python train.py --norm_eps=1e-05 --positions="rope" --rope_base=10000.0 --rope_fraction=1.0 --attn_scale=0.177 --init_std_up=0.0479 --init_mimetic=0.7 --train_tokens=144900000
Each number is 128 + 24 x the weight over its row's rms, rounded and kept within 0 to 255. Layers, rows and columns count from 0. Numbers have three digits each. The size before them is the row's rms in percent of the matrix's.

# down: layer 3 MLP down (transposed), 448x128, rms 0.136, rows 437-447, columns 0-127
# gate: layer 3 MLP gate, 448x128, rms 0.269, rows 438-447, columns 0-127
# up: layer 3 MLP up, 448x128, rms 0.278, rows 438-447, columns 0-127
down437 111:132140170085108136119121142146110116147132109116109143104117115158124130166126156142134109153157108110144125118146126177127113130106095076104155125114129136125126141119107127171130116131136133133100126227081145100164114128147197129131116138136100121114132135150131083140140109125127133113124131136156115133139102064140134121116197164136127145170099126083152149134108167092105117135108
gate438 103:152095149086135101130123134120118080145164125124086129106129082112119149119161115122074129159173173125094100117141104096165100120115130156141124146124128129106132102158123118063131137142102104134135127120167155149086129155114160124143136098113126150116189092124128101105140142125155141151183101111116151138096108160171110140130146111128083129109150112110091165121132159127132128117101
up438 097:131108123167127089101153094124134103062145121161162116086108140124083134145169118125122160143083143120106110113120099130170091113168183139111154122133158134165119085108146102098135126127105104111113147153131103169129135121112167118099139139108117117083169109116103113127119163141110146127115070140127140110139173157141114141144159128130134126107165136124118181106117105143105149138114
down438 095:144094136073126155131089126130129111097071124139152130098140102163121149140127107104105113126150148103126098115124118086092137129182164122119145116111130117138142127111123135112137125104119148134169130152186082157142100133108181135163147117096173147136126112163124149120162111137147132152133148131165152151108119120149127146109153127127092121165074085108114169153132090166120101114092
gate439 113:114087158146152147135142138126102138172112082089125165140136127137109131115133147152129126088116146134141126139119138124162126096101067125170154101126169116122126160158161094138129085133094064112070117146097140120126138137183104121116107143086112144107176151116120100121125117105101170114112129141127151150115141170131121080103142120138108107147161113127101146112142152165140095131117
up439 112:134109108101165128164147126168122141164095145108166169130118141128122132130115111173133129111104136133137153134132128137114139111058090110138171105111088118140121124133147095150147106145094093121153153138130120122113086130116136161084142156096089120130127144125176071102098106123134119119144128122134087187145153195147149142132129115140116097154124138124114137107138140122160080175131
down439 104:138132149162078104139162155117103111112149128126161151146122153149109079128109112141135127114162105121109150091117111132134124160145115114090146157137106112121136161119114109100106144117128151159120153110140105114145127145137132132160169097127185129143208130112098114145124156157163122127202124134155138088135127130086095112086143121129115084092117148104126119133104142112076132105160
gate440 098:154100115119125138135161100174137131121143113127170144117129150076105150110173177116107077126121137117118127126137105076148097107163123156157130116148126185100143115096105082097158136135144133096158111100135123146130151158122105148092127139128108129137129136111193118126130108149100142093159093109156121120106115121168133098140086168079098096154121114144142129126099146108097133125141
up440 088:119127133127148156109121147157151089115120137121122143138152108115180081132152150093150101103118134077153113125150115100126137121177093105171149121168184154145105089104122111136144127143118104152185123122092108132121137121138148130140121100112122089159104094143121133097115130116124107141135099141149101109107141113108115139176139156099113177085132153155106170089133101070137124128148
down440 091:093164099116137127122153090124129129110105148146145147105129140123156098150099156151128132116142154075128116121153108174123184151153128157118128114124159144109125177110132070124154152139105125122114152145123166154106166109146125164132132116181152102139119132155099126115153154140134113103119153106160146075093164153087153116163126107101096153125151172159158167122110125140114146105149
gate441 098:110136129129119080149147083096174152155108121100099123123104140144125130116111139145116145172107150120147099065157129133127107105150134148093115088107123089156132094123128101116177143108137187117127144138133165125151149083133134111131147124164143134119119107094131117116112111128129176097154135122165142158106091118147167132200143091114093132141137143111105137129118108108166133098096
up441 093:136113149121154124169125181126145136143133130117090127093111139109084140139146136155108066132120121105130157062128152162097150116130114128168106133138129134111139136100180089107136124158088127112146094156147141136136135123117157103114144181124111167100150098127114103160128081141149140117106137146149142154123104118128187136148146137138076112097098144097101154093133106094139153114149
down441 094:130109139145166093155047125084085120131132117109121138114120124127123137109135125120102091188170155121147075129133174107108130200162134141142143127096130115153121131106117083106170129174100121114121160123130125121124129149079137130103093142159110141093142123139135154111115138144164102167095120070137118140142129134143157125143133140122114158108127128137131102164145116126136124100105
gate442 093:155084100103100126142133106123123129140125066146124150089124123133122123099189168115123158152149147105157117117138140099102123136095115154115159120110103115141165148132088080108173097157123171139109125143141141159157167128082146109100140143098115101165154130101157094167101164141105134098134159159122150105135141115122071155113115111123125138145140087141132106120119117129109094152128
up442 106:144153104117102146101123190138152133094127102146097130102122149172136147152170092147123130137110102157090116132151116117130111152165121120116101117132111100088161139106173098138125126165139155128091150151120107103134106123117083139156093100176090181131141170124172126093119158140145144108151138126125111117140119144136156076153087130145127087117133107101142153147131111148148156130163
down442 104:117117117200143142121110109114122150144143170150120106166106111126133131119081124107126142111062134148118132128100181144125128140141118086138154127151153125162087053102130176152121155089124092138133117149145112152164136099128099111117146130159127158117122065150121165099123121103127111159090094112135154148122116123168162135125138112107131138114119154140121118145167157105125130113143
gate443 098:191114098102159142137102093151154115135157145069142145120175110105143107120108151148127165113108158149125116098149143081090108115163147124126149134111140127130128130119107170114119148138125146114139163091067130088168124117123159111123095112118118119158093117115096156145149200141131082146093119154125121123106141141107081158141112123098145138135138146148143120160134153136161132118134
up443 110:129143153122145157109126177118133106093146098107078111121119083162128161150126161102123110153099129119096142106149131142159137102140161102150118108110103087092107099120154115167148102135130155096120124115106127116171102135137175119143146118109127101162160144117150126102123112126093174162093117146143104145180107124136110102147082123100166144128134114138125118119116147189110070130119
down443 109:154103152164119070129127096131062147116088085121130167130078125146144122147090134142124144106151134149127146144151099098139112150140067147111127141139147155156145145105111094132136113114115099119139078160128120154104157139155117106114124172116143158132137133153070108133151125154143137127155115130101106145136147114100170146105110080162134151109133092100145108124169114083118133132122
gate444 096:154119167113156162101112141112102117154101156163137116096151125098127102136176144109146120146138147126113137120123162112155130144085115119127145146156173113152075135111107136122171156151099122116101130119112098071102137152084173122132106139131105092100123108118132143153147116086127115177132099104116134149066113173098123140096082120143115106122145157136130147146100115111078142120126
up444 104:157127155141176126120157123125147152154116168111084116142124124085160130142135129111120130154108143148206135122158122139124092157103163117160116155184145136141091153144137132107083129149145130095107173147125124100157155163154144119121122081114152085083147171130132149130131168123146115115123138120139156133072119118130139169101123108131174132133153137112126148100084133126128122097115
down444 102:167133139110125141132142091081084097119128111107154092144102129122115128126119119120165192128115058132072132120156154129150184130153143128121121137117116155174128094130097155093148123104113137103177104109102143123105149122086157106106090128179127107153123131135137117150108119069124095128118129146123134138105115143117134097138124117142120136121131122126139089159096129072144100133159
gate445 093:144131136145118123143124085085131159163109149132143128061110128142105157099163141133157097154126075130097143141123095175118105126166131114136107095169127143085117132153131147118139123113092093145111117128119135174156152080134104078120106100115107143070141135154142093121128133118126172144138142118150142123144088149109117097110158133104162125169125122115126103105063142148131129133123
up445 093:115126140107132118093113163129154110094104110121106114151127167120130126138090098123121151136099112112148129128115127111128143125083151116036120129102125095172151136157129118138138149105141133133165122117094161104112105164099122140141125122144139136136096131175126143110113128121102106101126133119152073151122125136121118135203114110125117152158129192125177173179098118113136113098101
down445 092:163125117136111157119129131137147156148176154122093141162150100180121122129136127146140108130116124110143075131162201109155104121158109121097134158103198109117137089120123116131169126127160123141134153132110103094090120170120148151130107153137181185126113104130124119162147136143087162091133099117127143144174121105137152159120148106118137139122161134148110129122126144104164132109157
gate446 107:100101120114091160176158143099114155098092119139093154152130077144108111126118133103162168158107136166136134133121094118151111158120129088099129094155150118145186141128147125154135168119147128152179114129131160141086128171123115110172173119134160136077156132138115102149132129137119133154105093139127120104170160127094067143123120120127112121105107131120104090122117124144117123125103
up446 094:101113145092142113138146145104113129153067098124121133154125129160148125111132134074109150110156128143098128123137091125120100154138152112141157129151125091127203160133092132103127183161145112135112125118138124130135125137112126088171162120105138111126163139125105156142124093099161096167144158080113140131095119105118170126104171118084132137155127092094142121147109101165142165148135
down446 094:129100112112087159103129113102104159128105132118095120105140117131100125139130142143169142167146138122109140077154125139130162111144181120095098135106152144154160117127184088136092131091095153149177124156091161146125087141142129120141149081144159131127097111123117109153117100152172173137146086150131136109162131087124085138132108161113111096075117122131123125141127132105106132147132
gate447 094:098137133142121149107190084159134146122150098142091135131157141094127127090146146121121146117083099131122154110113097144176108145148116131147149139091137101138156117159150118130164179172085129116102131096146128162139123071113098133105167129150133146116097130117141149159091110119115149080171098115136155107123116118142159151104119101124126089144120149117152115163128115149110111165084
up447 097:168159133146105168116120118134096045119084124111131131084103154131130138142107153145138086143131133170165107144115159135122119128124160100137106128110166144120140126131105151138168135156151133132151093134149209128104148134137126164139098180067084114146151140137142137113122103124166140103107128134131121146144115120074148122132134151148113149146145088126147151136119096118118132115156
down447 098:148150146139120094135108159168119142100126099144081175129168151138126122095132095132125071096096104145122168100150107143143110125127164146149138136086131088124148116097124098097138138136133116127135130096145102149098147117128120166099134076146111121106093118117145115113115156114134158146099140115127099100192141094126132101150151105155107091154130163109103114125104171156146165111091